Each number is 128 + 32 x the weight over its row's rms, rounded and kept within 0 to 255. Layers, rows and columns count from 0. The size above them is the row's rms in percent of the matrix's.

# layer 9 attention query, 384x384, rms 0.0406, rows 291-307, columns 192-287
size [101 103  99  99  97  95  99  96 103  98  96 106  97  98  91 101 103]
[[133 147 112 140 127 103 130 140 117 143  83 117 178  89 143 118 156 155 141 150  53 136 180 131  87 100 171 135 108  98 130 108 186 159 142  79 146  61 126  95 131 131 124 165 151 169 188 119  89 127 150 240 125 168 131 171 128  89  40 137  61 158 149 109 126 133 156 122 161 109 168 146 141 112 165 115 186 166 178 128 119 151 155 129 186 129 167  82 131 127 129 123 138 135 119 146]
 [ 73 188 143 146  73 106 100 103  99 156 122 131 197 103 147 121 139 117 129 123 193 131 133  97 124 169 136 200 194 106  44 103 149  68 138 141 161 122  95 161 128 123 152 128 139 138 159 155 182 112 124  89  61  73 125 144 230 111  92 171 102 106  92 171 181 146 125 155 195 149  71 127 126 174 152  98 165 123 124 123  56 118 127  85 138 151 138 196 132 110  92 141 122 101 144 112]
 [ 81 131 131 158 176 140  64 110 134 155 129 152 166 134 126  99 131  99  43  78  65  97 143  98 115 131 178 129 155 118 197 148 140 155 140 168 133  92 144  99 102 127 117 175 170 114 114  95 135 136  95 176 132  99 172 154 114 177 112 130 131  90 135 114  99 127 167  77 104  85 190  24 175 107 156 160 158 133  88  86  99 111 173 159 114 120  89 123 133 170 150 145 169 158 108 110]
 [126 161  86 115 136  73 155 110 144  91 191 140  38 150 125 121 112 190 108 152 108 118 128 127 132 102 117 175 130 120 183  57 113 143  65 168 152 159  86 146 143 110 139 181 102 123 127 100 146 146  83 118  91 165 108 145  94  99 129 141 171  83 134 195 132 120 163 180 111 140 111 142 152  51 110 111 158 131 109 124  96 165 118 160 102  99  79 110  51 115 142 108 122 144 141 144]
 [119 123 118 101 129 152 128 151 103  91 118  79 164 122 174 114 191  81 179 118 116  86 137  83 155  78 128 141  93  39  71 199 140 143 134  89 240  91 161 141 146 164  68 131 154 147 149 194 107 108 106 167  83 148 105 143 168 181  93 158 140 102 134 159 128 115  90 141 135 145  99 202 127 138 111 119 129 183 152 190 119 183  99 201 123 153 139 146 154 104 135 146 102 137 184 110]
 [114  88 144 151  98  76 109 196 124 135 161 127 159 140 145 172 105 147  89 124 156 105 135 137  85  70 185  75 141  97  75 144 127 107 170 131 132  64 101 105 141 150 126 115 168 188 117 136 163 143  82 133  78  88  94 182 121  95 130 105 132 128 129 148 147 124  98 108 120 139 106 158 147 151 132 138 119  64 133 115  95 117 139  89 119 116 125 124 180  77 169 146  65  67 110 132]
 [155  78 133 103 113 148 154 150  83 120 132 106 102  94 189 179 129 121 124 126 120 134  92 131 126 117 105 158 152 159 153  77 130 183 138 124 166 117 216  99 122 152 134 128  90  88  72 176 120 158 108 103 135  87 111 164 109 120 133  94 174  63  91 145 132 107 134 104 110 146 137 131 151 118  90 104  91 142 124 136  99 146  92 186 131 124 126 119  72 107 182 173 175 182  86 177]
 [150 142 113 113 130 198  90 112  94 145 120 151 107 173  95 124  91 132 149 115  92 122 158 158 136 121 160 178 132 131 128 137 127  48 134 126 180 105 180 225 178 103 119 146 125  72  21  82  82 152  81 104 125 121  85 177 157 109 128 107 127 155  55 138 119 109 109 148 181 139  87 116 105 158 185 124 140 112  91 126  69 108 114 138 105 111  99 142 140 172 115 141 126 137 103 154]
 [143 117 127 124 146 155 166 180 129 150 140 158 166  93  72  76 183  89 151 175 154  67 124 147 127 132 113 158  92 101 212  74  86 149  63 127  80 172 111 162 174 113  97 109 136 164 153 103 132 148 114 119 102 105 121 130 100 117  88 164 167 161 148 197 100 176 136 121 140 116 106 145  76  43 100  73 100 217  94 128 117 115 137 145 134  89 182 182  83  84 133 175 168 181 161 146]
 [163 160 114 103 138 144 142 129  95 149 171 156 142  62  67 104 129 129 129 115 163 130 163 158  98 149  86 209 102 137 114 164 120 125 132 167  97 149 126  99 144 138 107 114 131  82 140 145 117 130 118 126 141 155  74  90 126 148 104 197 153 121 112 188 133 199  96 130 133 128 110 176 132 171 148 105 169 130  82 107 138 178  77 142 135 161 142 180  91  91 113 158 126  89  45 164]
 [181 162 114  76 155 137 119 125 114 134 128 116  80 185 139 140 131 149 104  89 111  94 156  80 159 109 147 104 151 143 125 144 129 105  98 175 143 105 203 180 136 124 172 136  99  73  46  85 126 145 147 167  78 142  89 150 107 109 135 156 189  93 145 143 183 156 189  80 124 130 138 103 130 123  61 158 147 125  93 158  88 172  85 178 157 154  80  72 129  91 108 120  89 137 159 114]
 [125 152  93 142 129 107  74 182 144 145 155 107 134 113 177  97 115 117 127 104 158 128 140 101 128 155 146  89 173  53 147 177 192 133 153 121 135 129 161 135 140 162  92 119 173 134 184 130 145 146  75  66  95 155 125  94 132 138  83 120 110 155 127  87 132 132 129  84 144 111 166 104 142 120  91 161 222 120 121 182 153 121 167 160 110 149 130 155 150 176 153 119 134 128 165 121]
 [106 116  55 102 161 145 174 118 124  60  98 151 144 124  96  81 126 119 121 109 123  75 147 164 148  59  95 148  57 101 144 109 164 122 133 143 174 135 138  84 185  98 153  34  83 134 152  93  90 139 121 126 180 130 141 136 131 165 176  91  98 170 135  80  87 120 117 160 125 116 100 164 128 137 165 108  50 141 135 171 182 118 130  89 149 125 197 110 165 112 101 149  71 120  74 122]
 [153  53 103 170 115 140 160 119 158  81 169 105 116 151 113 149  60 136  97 137 104 120 163 143 130 175 201 134 140 154  95 167  81  96 149 143 146 130 170  66 162  49 106 136  65 131 179 161 151 126 110  95 132  86 169 189 122 100 169  94 127 190  81 125 143 131 127 152 148 147  71 111  87 204 167 150 131 107 170 136 108 109  53 117  69 173  82 179 132 180 104 159 109 116  98 129]
 [ 90 158  68 117 134 132 120 125 150 147 113 109 136 159 109 117 195 148 174 186 112 138 139 137 119  92 140 203 123 149 128 142 122 117 144 121 117 114 161 139 158 101 102 144 127  78 180 111  95 133 119 194 179 152 110 150 163 184 111 126 167 132 104 162 147 130  88 173 167 108  86 173 128 170 142 134 117 115 106 145 166 148 112 197 161 164 122 122  86  90 157 139 123 120 128 172]
 [138  95  90 121 167 111 130 134 208 115 125  82 162 129 141 141 132  99 156 111 142  83  81 127  58  87 166 126  86 140 166 130  79 105 125 176  86 133 105 152 141 195  72 148 123 133 186 168 115  88 111 148 155 123 142  93 103 109 100 154 110 105 158 160 159 137 153  77 147 136 136 122 115 142 120 107  96  91  64 105 116 151  87 145 150 141 112 158 147 110 118 166 178 155 124 137]
 [161 108 153 103 237 153 149 110 156 132 169 155 103 133 121 145 119 112 134 146 117 148 121 123  81 105 141  99  73 121 217 150 101 189  87 151 103 167 150 123 156 136  77 141 135 143 157 136  81 124 114 107 168 119 147  81 101 173 142  70 158 133 143 122  98 116 129  92  59  94 130  89 138 103 113 149  86 172 143 130 208 180 103 150 117  85 189 145 133 135 134 139 131 113  73 113]]
# layer 9 attention key, 384x384, rms 0.0407, rows 291-306, columns 192-287
size [ 77 104  93 104  93  94  95  94 104 101  96 104  95  97  88  99]
[[134 150 141 155 161 199  86 144 154 165 126 148 109 156 158 179  69  66 132 141 140 148 136 117  70 111 110 116 177 177  83  78 178 146 131 112 110 143 180 142 100 170 135 131 104 116 143 148 138 222 165 134  73 121 139  89 138 186 200  91  98 110 128 200 131 147 181 110 141  80 122 130 115 175 124 134 142 136 122 125 136  94 121 120 140 151 100 134 152  94 159 120 131 114 154  47]
 [138 152  91 100  88 138 145 127  98 119  60  87 120 112 170 126 173 171 101 175  53 143 123 115 133 145 157 159  85 111 101 152  64 131 160 132 141  52 127  70 138 119  82 120 112 142 110 120 152  96 117 113 188  61 104 151 172 134 139 148  78 158 167 118 143  91 171 141 126 104 146 174 113 169 156 109 133  98 130  99 108 167 147 172 122 134 112 104  69 114 135 115 140 145 108 160]
 [ 58 139 187 149 143 139  95 139  71 135 162 114 118 101 111 124 165  71 150  89 140 115  95 121 123 131  79 125 126 107 139 127 132 130 123 124 147 100 122 125  76 178 133 152 102  82 105 136 122 131 174 134 174 101 123 104 159 126  91 103 204 100 148  91 148 193 104  73 124 140 112  96 150 168 165 136  81 126 191  96 160 121  98 148 111 124 117 110 182 150  91  82 126 143 159  97]
 [130 146  79 108 113 144 172 117 120 138 131 129  93 120 110 112 193 119  74 115 107 108  76 110 165 159 143 106 155 101 149 139 133 108 117 235 146 128 164  85 164 111 177 147 134 127 141 172 145 127  86  91 157 135 127  99 115  83 133 196 118 150 129 134 180 143  85 162 137 217 100 130 164 169 120 157 127 112 153  89 100 115  90 193 152 105 128 109  83  93 105 132 142  98  51 185]
 [159 106  46 112  85 158 119 114 134 118  68  72 119 120 129 116  96 104 154 155  99 148 136 147 120 157 130 139 100 154 127 168 153 152  92 122 128 143 192 143 110 165 144 112 172  46 134 136 128  85  66 130  93 149 133 130 162 171 162 178 134 152 107 160 119 114  68 118 152 118 131 151 126 183 151 162 127 106 126 156  47 175 181  88 142 128  71 117 142 107 172 125 112 111 171 147]
 [115 151 117 129 139 116  93 120 147 164  80 131 129 123 137 112  71 122 136 116 129 149 100 175 129 110 132 129 122 137 111 176 102 114 121 151 160 115 146  82 125 112  63 112 179 147 146 128 189 125 172  77  77 135 120 155  95 122 136  97 131 111 156 183 137  10 160 162 110 138 110 154 136 190 158 113 139  53 129 163 121 100 124 144 152  95 123 162  91 118 170 132 113 105 129  98]
 [194 129 108  99 107 117 150 134 114 104 147  80  85  96 161 124 134 105 139 135  65 152 104 131 164 185 199 111 137 180 137 124 128 146 127 141 136 115 203 189 168 152 137 145 143  70  62 144 161 119  99  91  94 100 151 146 113 112 106 167 144 107 101 178 129  73 107 135 117 152 145 103 148 147 135 117  60 106 196 179  63 202 145 130 159 144 129 108 135 156 202 128 133 125 141 166]
 [120 139 103  77 113 138 114 113  39 120 207 153  74 118 141 122 137 115 150 183  77  71 119 128 186 119 131 201  75 104  90  80 106  94 129 157  94 123  57 162 155 126 181  96 103 152 122  97 130 117 110 119 141 102  85 155 137  81  31 115 167  96 103 120 180 126  85 101 116 122 102 106 103 123 168 132 145 114  98  97 173 123  95 139 152  80 102 154  95 172 119 145 143 162 132 161]
 [138 166 128 101 167 121 146 131 165 144 103  89 161 108 143 105 155 125 102 121 125 109 137  89 158 174 173 118 125  66 170 125 124 141 162 176 123 154 113  59 196  77 160 120 128 137 161 136 156 109  52 135 149 124 157 157 129  78 136 192 134 170  98 138 122 160 127 149 123 138  94 139 149 131 136 130 147 107  46  95 106 109 122 147 156 135 166 147 115 122 129 105 140 138 148 181]
 [116 127 128 163 152 110 157 143 141 100  68  98  69 148 113  92 123  96 184 167 144 134  78  57 138 107  91  89 147 126 125 103  96 167 126 142 155 155 135 111 178 149  78  94 159 129 123 132 135 107 127 137 167 176 124 152 133  77 168 152 182 118 225 152  97 144 109 111 106 121  65 196 118 129 169 142 129 135 138 128 134 120  44 123 119 102 149 172  89 106 107 101 174  79 105 165]
 [116 117 101  89 124 129 149 148   0 147 168 133 126 153 125  61 117 139 129 125 106  70 153 118 146 161 161 109 159  77  99 114 121 114 116  82 121 135 162 158 131 140 221 158 148  87 115 143 140 131 111 159 116 146 132 144 106 185 108 123 178  84 111  75 155 127 143 151  59 138 135 117 119 138 140 184 160 103 111 157 158 189 140 117 188 159  71 150 109  98 160 140 131  92 134  72]
 [121 114 135 132 111 142 110 209 126 174 125 109 145 118 107  99 178 129 123 130 204  94 155  96 136  85 108 129  95  78 216 152 131 148 134 115 128 142 129 134 107 125  68  77 142 170 179 110 135 118 113 148 165 123 122  96 149 142 117 141 137 126 147  91  98 167 145 158 102 116 157 103  99 168 118 139 119 137 131 134 151 148 178 164  84 126 157 108 132 171 130 130 118 116 168 101]
 [ 99 119 115  94 134  74 113 141 173 102  89 129 157 170 121 147  67 147 140 119 149 133 106 154  96 135  75 127 129 168 106 101 175 100 123 150 125 158  85 161 130 138 144 135 110 169 173 132 110 120 123 153 122 139 130 119 127 107 144 106  89  92 172 126 140 114  67  99  99 136  45 137  99  93 130 114 141 153 135 135 164 100  88 122 149 101 117 135 180  96  95  66  77 141  58 135]
 [141 142 151 128 113 108  98 170  64 105 169 138 148 122 147 142 123 171  98 155 121 153  98  78 144 195 163 113 176 206 107 152  74 113  56  92  77 115  84 122 122 122 139  84 131 139 165 136 122  84  79  99  85 130 128 152 224  20 141 115  91 130 183 163 173 130 166  63 150 152  66 154 112 106  99 142 154 144 166 168 131 126 108  74 135 146  69 151  65 116 143 171  73 163  93 171]
 [200 158  93 149 145 131  92  97 123 142 126 110 125 170 126  92  81 103 150 159 156 157 155 122 128 155 110 111 108 184 143 135 169 173 160 129  77 196 120 169 177 176 118 129 156  48 115 111 121 130 162 134 159 100 138 143 139 106 178 163 129 106 114 186 140 117 116  89  95  87  80 144 126 119 138 130 160 120 106 149  73 180 114  96 153 191  92 141  98  95 141 136 131 110 149 108]
 [143 103  95 158 164 100 139 124 148 119 126  98 136 121 158  76 133  91 139  91 133 130 118 163 127 117 101 150 106 158 157 205 111 137 106 133 179 145 219 120 128 184 128  98 124  71  87 103 178 163 108  86 195 184 166 136 161 143 195 171 147 149 118 159 130 109 133  94 189 127 125 152 152 124 112 125 172 108 101 137  66 138 147 109 138 115 108 106 138  85 117 144 117  98 118  97]]